{"vocab_size": 1024, "norm_place": "pre", "lr": 0.00738, "batch_tokens": [16384, 32768, 65536], "seq_len": 512, "doc_mask": false, "train_tokens": 237300000}
Each number is 128 + 24 x the weight over its row's rms, rounded and kept within 0 to 255. Layers, rows and columns count from 0. The size above them is the row's rms in percent of the matrix's.

# layer 5 MLP up, 896x224, rms 0.169, rows 287-302, columns 0-223
size [ 91 104  99  98 105 101  78 106 112 111 101  96 108  98 105 107]
[[104 129 124 150 171 139 182 136  69 145 157 120 162 143 130 125 136 133 107 129 163 133 167  90 135 157 118 135 179 104 142 125 108 160 147 147 171 151 138 144 118  93 142 118 147 140 115 105  92 149 139 141  89 123 121 110 116 177  98 123 121 120 116 104 156  98 118 134 137 135 126 119  98 150 131 140 116 120 115 130 138 135 162  74 105  73  78 157 113 137 166 174 140 118 116 154 127 113 155 127 114 103 130 106 125 131 106 158 144 139 109 147  79 111  75  87  95 136 110 151 153 137 173 115 108 134 128 119 145 105 117 102 142 163 110 106 107 134 133 141 119 144 115 154 145 142 120 126 153 147 163 124 148 106 117 172 117 117 114 132 150 128 150 128 189 118  84 106  91 150 168  91  83 102 149 136  95 131 142 107  84 154 128 132 130 126 161 114  98 130 139 130 118 145 114 106 150 172 143  79 125 131 111 142 131 125 139 123 131 144 125 116 200 125 173 113 156 161  80 115 103 136 143 158]
 [145 136 141 120  87 134  79 132 134 167 128  97 165 119 125 111 123 123  76 118 113 129  94 125 133 157  84 127 141 104 109 138 137 144 164 145 142 104 113 182 153 124 164 104 128 154 166  71 171  93 118 142 116 129 151 136  74 127 126 129 105 122 111 117 141 110 166  96 120 143  77  58 160 139 148 164 153 160 147 151 114 139 164 134 110 115 112 111 118 115 117 143 151  89 116 112 134  68 127 179 110 104 131 122 119 141 118  95 134 138 159 137 108 149 115 111 111 148 121 150 129 121 126 128 108 110 139 112 137 144 116 135  94 139 122 101 116 122 185 131 119 125 157 155 191  93 117 117  30 101 113  88 132 147 181 136 123 119 144 148 133 179 157 137  89 124 120 126 136 122 128 105 114 141 116 130 146 125 124 114 140 129 140 135 135 119 146 162 147 114 142 148 128 132 182 121 109 164  93 144 148 125 114 136 122 160 138 124 143 128 158 143 126 106 132 132 135 106 119  83  97 121  87 138]
 [162  94 117  93 109 107 108 193 135 136 170  93 131 136  97 172 148 125 145 141  95 123  90 115 148 129 108 137 115 148 139 139 166 126 123 108 124  99 142 111 132 125 144 106 142 132 133 174 129 122  92 119 149 114 108 147 133 110 104 170 135 142 121  85 137 170 132 124 130 136 108 147 136  99 166 135 122 147 142 112 184  80 125 154  94 122 163 132 136 113  99 144 103 130 100 163  77  88 170 135 129 137 139 169 132 116 153 137 133 134 137 152 131 131 116 108 136 106 156 144 140 101 142 148 114 144  85 138 122 145 162 134 141 107 136 104  53 162 120  81 110 135 116 118 160 152 142  94 134 181 103 100 111 135 130 152 111 127 114 156 124 147 153 135  82 175 132 153  98 143 138 119 127 139 131 152  77 135 149 127 118 110  92 102 117 139 113  93 161 129 103 134  99 131 105  85 137  89 121 142 127 143 136 127  93 174 116 102 117 139 111 106 138 111 173 172 125 146 142  93 190 131 160 109]
 [140  87  74 139 126 108 133 119 130 132 115 109  96 130 103 105  87 103  62 142 153  93 154 131 171 138 180  75 154 143  98  96 107 147 126  89 152  86 129  91 127 128 129 143 108 153 134 130  99 143  89 166 113 151 109 133 146 138 129 166 129 163  75 154  91 134 125 142 159 141 147 148 124 121 171 161 128 147 104 127 133  91  94 122 101 132  91 150 114 149 123 125 122 123 179 130 136 153 117 128 123 169 155 125 112 123 167 123 135 113 129 146 140 154 135  98 132 126 105  94 111 136 106 123 129 153 130 115 132 112 148 112 147 134 173 102  82 142 123 161 111 111 125 133 107 133 108 128 177 134 162 162 121  97 115 139 155 111 118 109 144 108 118 146 197 148 126 150 111 142 171 136 107 102 140 154 119 122 169 159 147  91 102 163 148 103 133 136 125 141 155 119 138 108  90  76  99 111 133 124 139 129  76 132 145 141 126 145 145 180 148  99 130 101  91 113 112 108 111 158 153 132 107 144]
 [125 100 141 125 122 134 113 149 142 133 145 102 153 115 147  94 142 119 159 105 187 109 108 157 128  94 162 142 124 104  63 169 140 144 134 154  94 152 124 158  93 105 116  69 133 160 140 108 116 137 157 156 143 143  78 120 108 106 143 121 128 146 117  97 112 110  96 159 113 162 137 128 148 133 144 101 152 129 111 159 161 112 149 133 131 138 118 128 119  91 128 156 116 161 165 121  94 149 149 106 108 144 107 154 131  96 179 118 113 112  95 135 120  71 154 133 110 136 113 131 102 119 155 139 161 157 168 105 209 116 115 127 107 135 144  76  93 150 130 117 122 135 116 142 117 109 135 142 140 114 119 105 109 113 152  84 118 140 148  62 124 154 205 120 165 129 145 122 144 120 133 133 131 123 107 126 132 105 126 104 145 101 129 120  92 141 117 128 109 128  79 121 100 133 120 112 153 167  94 129 141 165 124 133 174 127 132 159 129 103  75 145 106 124 125 142 132 155  78 120 124 148 137 138]
 [148  87  95 118 176 143 107 121 183 156 137 132 145 142 112 113 154 133 125 154 103 102 112 103 137 143 126 132 127 118 139 116 137 146 124 123 142 165 141  77 129 157 153 162 143 120 130 125 134 157 121  98 124 133 172 171  98 130 127 127 163 130 104 114 131 149 148 126 115 120 113 118 132 125 123 136 148 141 118 135 136 127 136  90  96 194 100 155 121 159 132 129 105 137  71 134  88 160  98 187 118 123 132 158 122 109  94 163 111 111 140 109 113 152 113 127 137  90 161 129 174 107  97 103 151 126 112 119 137 155 176 141  68  84 117 108 131 105  94 146 115 168 124 114 131 162 106  86 121 130 143  98 139 132 113 134 115 113 149 176 127 171 182 111 152 143 113 143 121 110  78 125 155  84 120 183 149 116 163 176 115 135 120 110 139  86 141 128 157 164 155 120 122 147 148  92 173 157 116  97 131 120 118  76 119 130 107 134 121  98 114 103 160 140  97 108 140 116 133 131 104 131 117 117]
 [129 136 138  89 144 118 169 132 122 153 154 173 161 111 151 136 161 102 131 139 156 147 131 144 146 124 150 104  55  85 118 152 103  85 142 140 115 120 105 155 152 136 125 159  98 126 159 144 109 120 143 105 126 186 111 111  99 125 132 150  53 141 142 155 117 179 140 120 101 120 129 169 112 145 137  82 141 121 132 110  96 118 103 107 122 121 164 160 121  93  88 113 144  84 152 122 110  92  97 108 132 110 121 135 175  90 122 155 171 127 136 101 101 112 159 130 108 167 126 155 116 139 125  94 111 132 142 107 111 161 112 115 131 109 137 129 106 182 139 157 142 105 118  86 148 110 149 147 100 118 143 103 108 157 142 147 105 108 100 107  84 157  96 105 128 111 128 144 125 156 141 165 148  96 134 119  90 134 140 163 147 144 125 103 107 122 122 167 107 102 176 144 155 157 140 126 120 117 127 116 133  99 142 101 121 131 104 111 119 125 118 157  91 156 149 153 116 155 109 151 180 140 155 111]
 [142 112 129 144  65 129 101 138 119 123 121 120 122 145 131 131 152 125 121  87 153 171  55 174 164 159 129 157 140 149 162 130 138  94 144 128 144 127 120 133  74 114 145 126 130 101 166 124 143 116 123 152 119 148 151 109 106 158 123 148  96 144 106  76  99 162 159 137 112 170 148 121 149 140 164 152 116  93 108 145 159  97 142 105 105 110 162 106 111 101 120 119 131 141 123 104 140 128 131 133  98 141 124 124 112 119 144  85 131 108 146  99 153 106 121 104  74 115 109 150 113  94  86 124 112 117 130 136 140 119 138 117  85 104 190 120 135 111 151 146 136 111 136 116 150 144 119 130  65 130 133 103 156 125 101 126 143 110 141 147 143 118 193 132 149 153 158 146 114 158 128 169 117 138 134 106 140 130 128 127  98 100 131 108 134 129 163 139 105 152 115 119 110 117 105 141 127 134  58 145 134 159 162 118 116 118 124 150 158  56 140 160  92 112 134  98 192 130 107 138 157 109 116  98]
 [132 154 127 175  92 131 120 101 134 128  94 103 142 152  74 126 126 135 146 109 137 121 142 150 181 135 102  62 119  86 127 132  99 113 125 112 161 117 153 125 107  82 144 142 113 115 153 149 130 153 116 111 115 137 133 133 134 131 148 158  93 112 128 119 154 160 103 141 133  86 128 136 137 132 145 126  74 159 104 130 133 128 125 163 134 153 144 165 101 138 128 151 139 143 149 188  97 132 137 192  90 137 146 134 147 136 113 145 132 151  86 148 158 119 135  87 145  74 123  61 172 112 105  86  96 131 120 158 105 138 145 139 101 124 127 159 126 100 217 110 156 126 156 131 127 134 137 132 104 149 132 106 127 115 107 136 125 144 126 115 160 125 125 138 141 112 119 137 154 136 112 116 129  93 164 111 102 118 134 109 135 121 161 117 110 185 106 152 130 127  73 123 155 159  96  85  90 145 143 159 141 125 123 111 165 116 149 112 141 138 107 108  94 143 134 116 123 115 144 129 158 159 178 130]
 [ 89 187 121 165 131  98  82 101 151  99  85 108 133 141 130 136 123 163 148 155 171 130 134  95 139 154 133 116 133 118 124 105 158 112 123 108  69 141 154 137 108 107 122 141 105 111 137 157  86 131 101 161 124  76 115 130 100 112  94 136  90 118 119 179 132 132 162 172 141 124 120 106 139 147 133 118 106 119 155 144 108 120 120 132 116 147 151  93 147 106 146 113 149 159 155 108 130 131 145 186 131 150 152 122 152 111 148  89 132 110 117 139  63  91 134 108 137 169 103 134 143 119 120  83 108 146 124  82 133 127 126 118  91 155 150 119 131 139 128  83 100 118 133 111 155 160 138  91 120 105 124 115 150 141 156 110 128 147 192 108 106  98 127  85 153 152 111 121 132 180 134 107 141 137 124 145 172 100 124 126 149 103  97 137 140 138 122 147 129 103 129 168 157 147  70 152 144 132 136 145  92 159 172 142 122 140 146 137 139 110 120 113 128  96 152 150 151 115 130 124 132  85 182 118]
 [167 114  99 142 104 131 132 118 102 133  75 119 101 141 143 128 122 112 111 170 117 175 114 171 132 135 144 114 136 125 143 114 133  90 145  80 159 100 101 165 118 148 130 110 183 124 146 133 133  62 168 153 129 123 148 146 142  99 123 105 117 129 142 150 135 115 127 135  80 129 134 135 108 134 123 150  69 131  95 121 139 121 165 134 149 121 125 128 106 169 121 107 115 129  95 165  98 130 121 136 123 118 104 105 153 131 153 144 189 127  94 119 143 140 107 147 141  84  64 126 116 101 173 123 146 139 164 159 100 102 126 122 110 138  88 127 152 137 101 179 128 159 150 151 120 164 138  84 135 143 127  96 160 168 118 129 128 133 155 109 112 152 167 115 103  54 130 101  96 140 153 129 126 123 135 141 126 100 123 152 144 156 166 114 165 142 107 112 115 109 138  86  82 156 163 100 115 134 145 148 144  89 131 115 138  98 161 113 110 130 149  81 144 119 135 133 157 108 136 136 109 142 122 147]
 [117 110 129 136 145 149 125 146 134 104 143 102 142 114  72  82 125 121 106 146 141 108 175 144 147 135  92 144 122 117 213 161 113 107  90 118 137 157 104 118 160 128 115 116  91 159  90 127  97 123 163 128 140  78 105 131  92 127 125 113 134 139 156 175 120 127 128 125 128 134 117 114 109 140 129  97 131 109 108 152 145 130 173 127 120 118 127 142 143 186 111 180 170 120 177 111 121 173 169  89 138 110  98 119  92 116 141 132 113 112 155 137 112 125 128 113 131 145 151 119 109 112 129 137 114 121 130  73 130 109  94 166 105 104 130 128  91  99 130 104 138 159 130 106 146 121 139 148 145 105  96 135 138  97 179 165 144 162 142 174 105 115 147 149 141 123 137 111 156 126 159 111 101 159 154 161 195 121 104  77 150 131 131 133 116 115 168 128  87 138 122 110 198  96 116 143 138 129 118 148 111 120 104 127  91 111 131 156 125 120 127 118 129 126 112 162 148 123 128 159 127  96 104 114]
 [ 95 132 121 124 142 165 148 111 142 163 158 141 131 143 154  81 154 124 158 173  90  92 111 157 128  88 141 146 123 130 163 106 132 131 105 109 136 134 162 120 136 125  96  97 108 138 136 156 134 133  87 145 157 141 125 114 122 148 144 135 109 123 124 153  88 162 118 161 110  99 108 100 168 144 121 132  89  98 140 119 124 142 166 146 113 127 130 109 144 100 134 128 155 164 141 147 101 120 153 117 172 113 106 138 129 111 144 101 135 126 162  51 109 111 110 108 139 133 121 181 122 123 159 127 143 116 175 129 139  65 115 174 126 123 106 148 124 107 123 179  97 125 103 173  74 138 157  92 118 152 160 121 137 140 118 146 125 124 151 142 125  87 127  76 187 116 141 151 153 152 140 150 119  78 159  82 133 123 113 125 105 147  90  91  84 133 144 179 129 122 106 120 148 110  89 138 134 156 112 134 122 120 111  95 130 121 128  88 113 137 141 124 125 111 148 144 169 124 153 110 120 108 116  88]
 [161 117 132 139  97 122  99  96 137 124 116 151 150 133 128 139 128 131 103 121  90 115 147 110 165  89 101 143 122  97 172 101  97 159 146  86 155 108 158 146 143 139 149  72 166 137 118 111 113 125  95 150 119 159 111 142 144 120 139 103  78 101 136 146 122 121 115 105 123 110 112 101 112 152 164 134 140 118 131 123 131 156 203 110 147 131 104 166 121 177 178 145 162 124 141 123  54 107 142 116 125 138 139 142 158 156 150 111 145 132 154 124  91 122 134 154 117 124 154 184 152 130 157 123 109 132 154  88 134 150 142 143 100 118 134 112 172 108 139 137 132 145 114 126 125 158 156  84 125  95 117 147 154 120 150 127 120 104 102 151 133 139 149 128 126 145 102 129 134  96 116 135 103 132  98 119 167 124 110 130 152 136  74 147 160 146  97 113 131 145 174 116 149 141  91 132 116 135  92  96 159 127 108 119 124 195 148 139 123 124 118  97 100 103 142  70 148  84 125  80 143 150 129 162]
 [ 84 115 114 134 123  96 134 120 120 139 157 124 130 112 155 132 128 111 148 111 106  96 157 181 127 157 104 137 126 100 188 163 142  99  85 172 127 132 129 127  90 113  85 163 105 166 172 128 148 110 134 154 157 117 118 156 158 133 101 144 122 143 158 107 144 107 136 101 167 146 111 118 111 183 115 132 105  77 117  95 121 119 119 125 108 105 117 134 152 108 114 182 146 146 123 109 149 116 133 133  82 151  91 128 143  93 129 119 141  93 155 116 128 162 151 146 131  85 174 106 100 143 181 128 124 170 144 110 122 144 110 142 159 151 123 142 106 134 119 126 139 125  89 132 115 154 116 125  99 157  94 159 147 132 124 139 149 139 133 109 149  81 109 115 123 128 106 119 150  95 123 119 125 137 124 160 132 126  51 143 121 125  94 107 204 153 125 129 111 125 114 110 134 135 125 125 142 167 127 142  88 149 137 130 102  81 150 117 166 125 149 113 117 131 117 192  82 141 114 121 148  99 137 135]
 [152 128 136 132 165 110 165 149 172 121 103 115 122 149 153 135 145 130 127  97 113 129 141 142 145 156 146  88 108 130 111 175 121 135 139 116 126  87  98 146 125 132 138 140 141 143  95  99 119 134 122 135 159 138 127 135 140 154 109 117 128 131 141 142 106 147 118 110 115 109  80 163 138 118 145 123 102 136 121 113  95 117  81 113  78 138 118  80 129 121 146  74 146  64 102  73 112 135 129 147 132 129 151 106 140 133 117 191 142 130 146 141 125 125 136 141 165 100 141 164 140  92 140 141 139 123 144 109  97  93 108 136 118  92  98 129 121 127 161 139 153 145 125 127 153 139 149 126 107  92 129 149 130 119 137 142 159 121 126 126 131 119 188 154 120 130  86  90 156 125 141 179 147 131 155 156 184 121 123  99 138 130 111 152 155 105 137 160  83  78 137  86 148 165 164 115 155 122 123  94 125 137 103 147 124  61 129  91 147  98 103 109 124 138 139 113 109 131 129 156 170  89  53 158]]
# layer 5 MLP down (transposed), 896x224, rms 0.0562, rows 287-301, columns 0-223
size [112 100 112  90  90 110  86  93 100 112  93  85  96  92 101]
[[126 102  99 115 134  92 110 161 118 165 153 151 110 125 132 126 104 113 121 134 158 143  93 117 106 135 126 153  95 126 148 107 122 129 175 101 133 112 129 136 140 128 112 102 122 129  72 109 137 139 120 115 138 114  91  64 120 137 148 144 143 121 123 152 127 133 131 141 120 127 167 161 124 105 152 114 159 131 118 119 135 118 100 108 130 190 151 116 126 155 116 134 107 164 123 144  91 114 108 114 110 119 145 128 104 182 167 153 132  92 136 171 123  97 113 173 116 130 110 115 108 128 136 142 153 127 150 117 142  97 133  45  96 131  84 171 157 140 119 145 181 125 106 157 119 133 171 134 137  75  88 157  85 113 148 117 131  95 119 109 126 117 129 119 109 118 163 128 129 147  96 150 124 143 128 159 126 142 150 121  96 104 117 104 220 145 105 154 119 171 156 106 153 144 137 127  73 107 117 192 105 120 153 147 114 101 141 114 135 150 134 146 164 142 146 126 129 151 159 118 104 142 112 115]
 [103 125 151  97 156 123 129 140 137 163 152  83 126 129 111  92 102 142 147 116 147 163  96 113 102 156 155  98 158 144  84 170 110 152  93 138 115 149 171 112 102 101 133 126 127 134 105 105 143 120 116  80 124 155 145 156 108 138 107 110 142 100 110 138 100 139 107  99 123 138 153 128 112 153 129 143 114 144 160 149 179 135 154 154 119 121 173 123  85 105  90 132 131 141 137 138 138  86 132 146 118 151  89 117 116 138 145 108 113 127 137 134 140 157 123 123 116  87 150 136 123 109 124  99 141 103  94 168  81 116 129 142 133 145 116  95 118  75 129 148 105 159 145 142 145 120 113 133  79 133 107  99  97 150 115 153 137  97 190 123 116 156 128 164 114 119 128 156 159 157 126 181 136 121 134 169  90 122  72 120 119 140 138 119 116 128 103 117 165 113 179  93 187 139 139 139 144 195 131 135 139 126  73 145 134 140 152 137 142 136 141 159  81 100  99  98 114 141 118 129 155 140  98 131]
 [ 95 206 138 156  84 123  92 140 126 135 123 133 146 113 134 139 112 145 128 125 142 114 116 109 144 110 101 162 134 108 113 118  64 126  92 133  90 140 130 119  97 132 146  95 110 159 110 143 140 149 146 146 114 106 134 133 143 139 158 157 126  87 107  98 135 162  90 101  82 123 104 116 135 110 167 116 121 111 125 115 145 154  88 149 150  93  87 141 139 124 114 114 154 127 118 172 100 124 129 106 117 156 122 134 158 133  83 121  80 120 141  73  97 110 148  78 124 154 132 131 131 139 163 157 113  96 152 131 126  99 136 142 135 143 127 132 110 137 124 106 144  95  82 141 128 164 149 119 113 117 143 144 149 164 124 141 118 132 191  99 104 102 112 159 118 128 137 143 122 183 143 132 148 103  83 119 129 115 125 143 135 156 158 119 161 159  94  92 133 112 147 161 142 134 130 156 177  97 148 190 114 152 140 157 142 133 148 130  70 114 114  94 142 165 133 146 130 121 100 118 153 134 149 176]
 [138 127 144 122 109 127 128 159 107  92 109 131 160 120 147 113 141 147 108 162 145 136 123 121 145 138  98 154 126 110 129 134 131 119  78 137 136 106 109 115 114 126 107 132 123 130  87 140  99 143 145 151 137 153  98 138  81 124 120 114 169 140 140 127 126 128 151 150 109 141 127 102 135 134 112 134  95 156 167 148  99 146 153 152  69 142 128 207 134 142 174 129 110  91 136 110  87  79 134 156 129 143 134 119 103 114 107 135 130 148 112 116 118 126  90 127 112  40 131 121 166 149 145  86 109 112 119 172  95 169  99 132 154  90  99 116 136 208 180  75 144 100 129 100  86 143 116  95 121 142 128 122 129 142  73 164 153 132 112 135 120 157 143 149  89 152 153 110 138 159  83 136 103 133 146 103 117 136 127 133 142 113 114 112 124 161 110 104 142 122 154 175 100  98 137 149 124 140 140 122 132  90 147 158 126  93 142 170 161 137 138 106 140 145 149 146 156 131 127 125 124 132 144 126]
 [123  99 109 129 117 144 132 129 149 160 152  86 169  82 118 132 106 165 146 137 138 159  96  89 131 128 138 153  90 134  66 115  95 156 122 158 129 116 127 128  90 130 117 106 152 178 112 155 159 144  74 137 147 103 176 101  96 150 118 106 126  54 106 186 124 156 145  91 105 147 124 101 120 172 158 114 156 138 156 109 129 117 162 137 132 154 129 101 155 140 105 141 130 140 125 122 101 132 100 141 133 127 153 107 131  98 123 124 142 115 132 147 164 128  81 148 138 159 116 150 117 136 146 128 124 116 103 114 111 101  97 148 116 130 105 111 157  70 139  95 110 109 145 117 127 135 171 109 143 104 132 115 139 156 148 129 124 144 143 104 118 109  96 124 119 112 149 137 183 111 153 122  91 129 131 128 201 142 123 115 129 125 115 159 156 131 129 113  94 133 149 104 157 148 144 173 163  74 135 154 109 119 156 152 123 180 127 146 119 120 108 125 126 181 103 160 128 124 122  98 102 130 107 120]
 [139 103 135 126 143 133 125 132 116 109 105 149 183 158  79 102 109 109 192 150  91 107 158 111 149 109 135 130 119 121  98 117 113 137 114 156  74 147 201 113 148 145 172 137 121 131 107 143 182 140 122 119 129  93 134 144 134 113 127 177  89 112 114 117 144 134  82 151 140 138 143 174 118 104 113 163 114 127 130  86 142 138 128 169 152 128 116 139 128 121 102  81 152 136 147 169  81  93 157 125 156 128 114  93 134 153 126  87 145 155 131 144  85 119 149 108 112 117 134 101 160 119 158  66 113 149 111 166 145 120 132 133 120 116 159  95 156 112 149  70 106 150 148 133 107 155 118 126 144 103 113 122 145 109 139 114  70 129 143 115 141  97 143 144 154 135 119  99  89 143 135 120 146 150  97  98 164 146 109 133 145 110 112 135 122  87 127 125 140 137 117 151 148 128 132 149 127 159 105 121 175  74 128 104 103 160 110 142 119 121 132 122 121 114 158 138 129 166 107 139  85 142 154 126]
 [167 121 140 134 153  75  98 108 143 156 122 157 113 136 141 143  99 131 156  98 116 114 142 154 142 126 114  77 140 154 124 140 143 110 128 143 131  89 111 121  92 149 149 121 154 126 168 168  92 124 188 143 134 132 171 114 137 112 117  92 151 145  94 147  95 134  92 112 108 112 152 107 123 134 134 153 121 124 177 139 141 125  97 125 170 156 127 158  99 120 140 117 125 160 198  64 116 144  99 154 132 125 171 135 123 105 120 123 141 182  82 128 150 131  94 103 140 126 114 120 124 132 145 118 114 122 158 188 145 120 110 176 129  80 170 119 111  85 122 114 120 128 130 133 132 138 161  91 135 127 117  93 143  90 135 143 146 156 162 127 157  86 136 128 143 167 137  71 150 147 141 124 122  98 116 122 121 114 148 134 144 121  85 114 106 109  95 112 119 126 124 160 118 118 149 116 138 144 125 123  84 137 134 147 128 152  99 120 165  85 133 137  86 112 128 106 122  70 158 153 123  92 127 134]
 [153 139 131 110 118 121 123 122 126 107 152 100 133 113 109 149 140 156  89 137  76 122 144 137  96 171 134 130 128 146 156 121 131 135 136 106  68  83 100  77 101  97 165 116 122 107 109 112 149 144 150 142 157 126 118 120 106 171 141 160 127 112 144 135 130 163 120 116 124  86 148  85 102 105 107 149  76 144  85 133 113 155 139 139 113 113 135  99  87 149 110 104 148 124 127 164 112 154 168 160 143 160 139 117  92 166 190 111 164 112 100 120  78 142 123 126 142 113 125 102 157 132 132 141 123 111 124 145 124 137 126  53 116 127 141 118 122 109 182 129 138 134 129 107 129 141 125 107 137 146 133  77 109 125 150 132 142 123 115 148 150 108 126 129  95 157 123 127 181 140 137 135  78 131 159 110 120  98 138 150 102 100 146  87 127 144 136 131 171 114 119 109 142 162 112 108 142 120 102  94 120 143 129 148 180 120 123 133 133 134 191 158 122 150 131 115 184 178 146 147 162 113 130  90]
 [ 87 102 123  99  84 122 136 109  77 132  89 144 137 112  76 143 133 153 155  89 115 116 149 110 114 108 139 155 172 128 127 118 127 104 154 148 140 110 137 166 112 110 128 126 132 122 133 117 158 157 131 113 121 129 128 118 147 129 138 120 142 122  90 103 160  90 164 114 154 107 102 149 170 102 175 115 142 121 146 110 139  68 163  91 148 145 102 138 142 174  92 145 145 136 106 146  96 136 117 124 132 125 172 156 105 119 109 135 127 113 165 121 158 110 165 157 110 105  95 108 153 152 119 138 120 127 139 162 171  93 137 130 128 122 109 121 141 173 134 132 145 135 136 154 121 101  89 109  93 127 156 113 131 142 150 144 119 147 159 112  64 123 146 166 129 135 146 144 118 145 138 102  99  75 139 167  84 208 124 152 108 137 146 117 159 112 137 140 115 145 101 157 168 100 122 105  74 129 132 127 134 167 129 126 130 160  68 147 123 122 117  93 155 156 119 115 127 137 107 133  86 110 112 122]
 [165 134 167  84 156 130 151 115 149  77 124 103 134 103 150 140 158 109 112 129  81 153 100 114  92 102 158  98 168 121 101 155 155 130 140  96 125 137 118 148 128 141 142 154 128 104  92 123 140 123 153 124  88 102 118 166 134 151 143 186 100  99 129 133  99 132 136 111 112 156 179 137 152 117 108 136 132 108 120 131 131 168 116  66 117 116 109 142 123 140 132 168  79 162 131 123 156  96 142 141  98 109 159  98 112 113 134 114 127  96 168 124 137  94 131 114 153 130  89 130 113 115  97 138 104 135 111 130 141 125 112 132 120 147 165 153 132 110 147 165  95 130 158  88 151 121 105 124 119 100  89 161 133 147 138 127 120 102 100 145 156 123 139  86 119 123 161 107 119 158 142 111 156 168 125 143 141 152 166 120 127 158 124  83  95 135 144 162 158 141 141 157  90 110  98 140 117 146 153 100  83 138 124 116 162 135 196 127 143  70 111  93 113 132 136 149 142  93 177 127 139 140 129 129]
 [161 116 155  80 109 146 110 141 126 132 127 103 168 153 129 134 134  97 160 125 122 128 146 144 123 145 131 102 143 114 116 135 126 113 184 115 154 163  87  52 147 122 153  88  96 138 134 162  84 111 133 109 127 113 135 104 137 115 114  92 111 106 121 142 129 126 116 109 108 135 106 150 116 105 138 122 133 108 167 148 111 168 141 108 160 163 114 127 122 107 124 128 135 159 154 143 130 156  94  95 122 155 112 145 156 110 124 148 157 123 116 115 127 114 129 141 128 116 114 103 126 151 109 149 115 117 138 151 129 145 147 131 124 135  82 120 133 127 132 135 116 187  92  82 107 150 147 119 139 154 128 105 131 101 189 129 161  79 148 159  72 143 111 124 112 146 138 135 110  95  70 105  75  93 166 109 137 128 115 174 170 156 137 163  97 104 120 116 116 162 159 140 130 116 115 111 140 136 121 101  88 126 109 158 113 131 134 147 150 150 141 200 180  95 156 146 114  97  91 142 161  97 124 132]
 [133 124 132 168 127 154 107 139 111 155 124 114 106 148 160 112 139 122 166 132 139 123 126  95 126 117 112  64 153 122 115 103 133 123 132 178  88 119 167 126 137 111  98 140 133 104 108 138 127 138 142 110 133 107 132 151 103 123 113 147 146 150  59 143 138 156 144 139 152 135 134 107  72 125 169 140  96 173 158  92 124  87 157 157  98 130 137 156 130 155 134 137 147 143  81 120 134 125 153 153 165 143 142 147 121 139  83 114 126 124  99  99 102  91 129 158 163  81 144 111 159 134 127 127 137 122 124 186  91 135 155 120 147  86 160  89 156 117 126 136 102 116 122 107 120 139 108 182 102 123 143 123  97 156 130 149 186 159 139  97 126 146  72 138 129 107 159 145 138 105 115 122 142 101 146 108  93 140 124 123 101 174 107 129 135 108 130  87 102 147 102  77 118 144 145 149 136 110 152  96 116 135 171 173 125 104 165 115 130  85 121 157 149 106 155 114 116 110 103 127 166 138 112 124]
 [ 99 114 163  93 176 117 123 100 130 157 104 124  98 128 125 123 111  78 133 179 129  97 130  70  99 130 141 161 136 139 150 156 156  75 138 178 132 117 138 134 131 145 101 147 104 115 120 131 135  87 131 131 173 107 127 121  87 132 130 144  99 116 148 152 114 148 126 153 153 161 174 117 128 136 133 109 144 105 133 141 121 121 107 134 133 156 131 138 166 129 135 114 111 137 119 143 146 111 121 189 124 137  76 140 101 120 163 107 138 156 121 115 124 148 134 149 154 105  90 187 128 114  84 133 159 115 104 140 129 133 104 108 150 152 207 127 119 121 119 161 148 146 156 165 134 117 124 108 121 101 143 154  74  88 102 105 154 102 132 149  92  95 134 132 113 118 105 134 156 139  72 133  99 143 142  98  65 148 127 117 145 153 131 109 140 105 116 128 107 158 100 143 117 136 102 114 128  99 113 124 103  83 146 161 163 130 141 110 139 146 120 117 119 132 107 140 127 182 122 122 130  99 153 183]
 [152  72 152 153 174 161 101 133 120 130 127 114 139 160 166 105 126 108 117 161 123  97 112 126 143 112 140 121 116 124  97 152 159  78 157 146 161 119 152 126 158 134 125  84 147 156  75 160 104  89 102  70 111 103 116 182  99 145 112 154 156 132 112  98 165 157 147 121 157 161 123 118  94 119 116 138 144 118 142 130 153 135 117 121 125  96 105 172 137 143 103 129 134 123 151 157 171 160 104 143 148 114 153  90 121 157 149 128 135 151 153 128 143 127 137  90  94 111 108 130 130 146  90 125 169 116 117 133 106 116 137 136 141 130 138 164  74 158 127 126 137 153 153  91 119 124  99 106  68 174 123  94 136 143 157 121  85  92 121  85  90 151 103 159 121 146 141 122 151 109 130 108 126 160 122 141  99  97 117 145 123 102 130 104  98 144 147  97 133 130 173 140 136 114 168 144 165 113 135 150 120 154  77 133 146 136 132  97 142 132 141 102 114  95 113 127 136 117 121 124 150 102 166  96]
 [128  53 106 142 166 136 116 101 174 147 103 141 119 115 163 125 133 146 137  99  83 132 145 143 141 152  92 145 120 138 138  96 108 112 121  88 146 124  96 108  94 107 139 162 125  91 162 140 109 160 104 154 195 120 142 148 106 146 105 148 182 133 158 150 122 133 134  91 135 153 115 163 139  86 145 154 138 119 152 109 116  67 136  91 126 121 115 139 115 169 107  81 136  97 143  82 104 139 161  95 155 147 138 131 112 105 119 134 130 140 154 118 154  93 144 155 140 133 129 127 110 135 119 137 184 136 158 105 162 110 103 146 121 156 118 149 107 106 117 119  96 103 119 115 135 123 117 118 114 160 122 136 113  85 146 140 128 136 130 114 104 125 119 129 138 126 146  87 130 134 129 154 102 162 134 119 130 119 123 175 144 106 114 107 127 116 163 156  85 132 134 132 106 153 173 107 105 143 132 124 148 186 139 102 118  97 151 123 118 180 133 168  98  64 157 171  86 119 143 131 125 112 139 124]]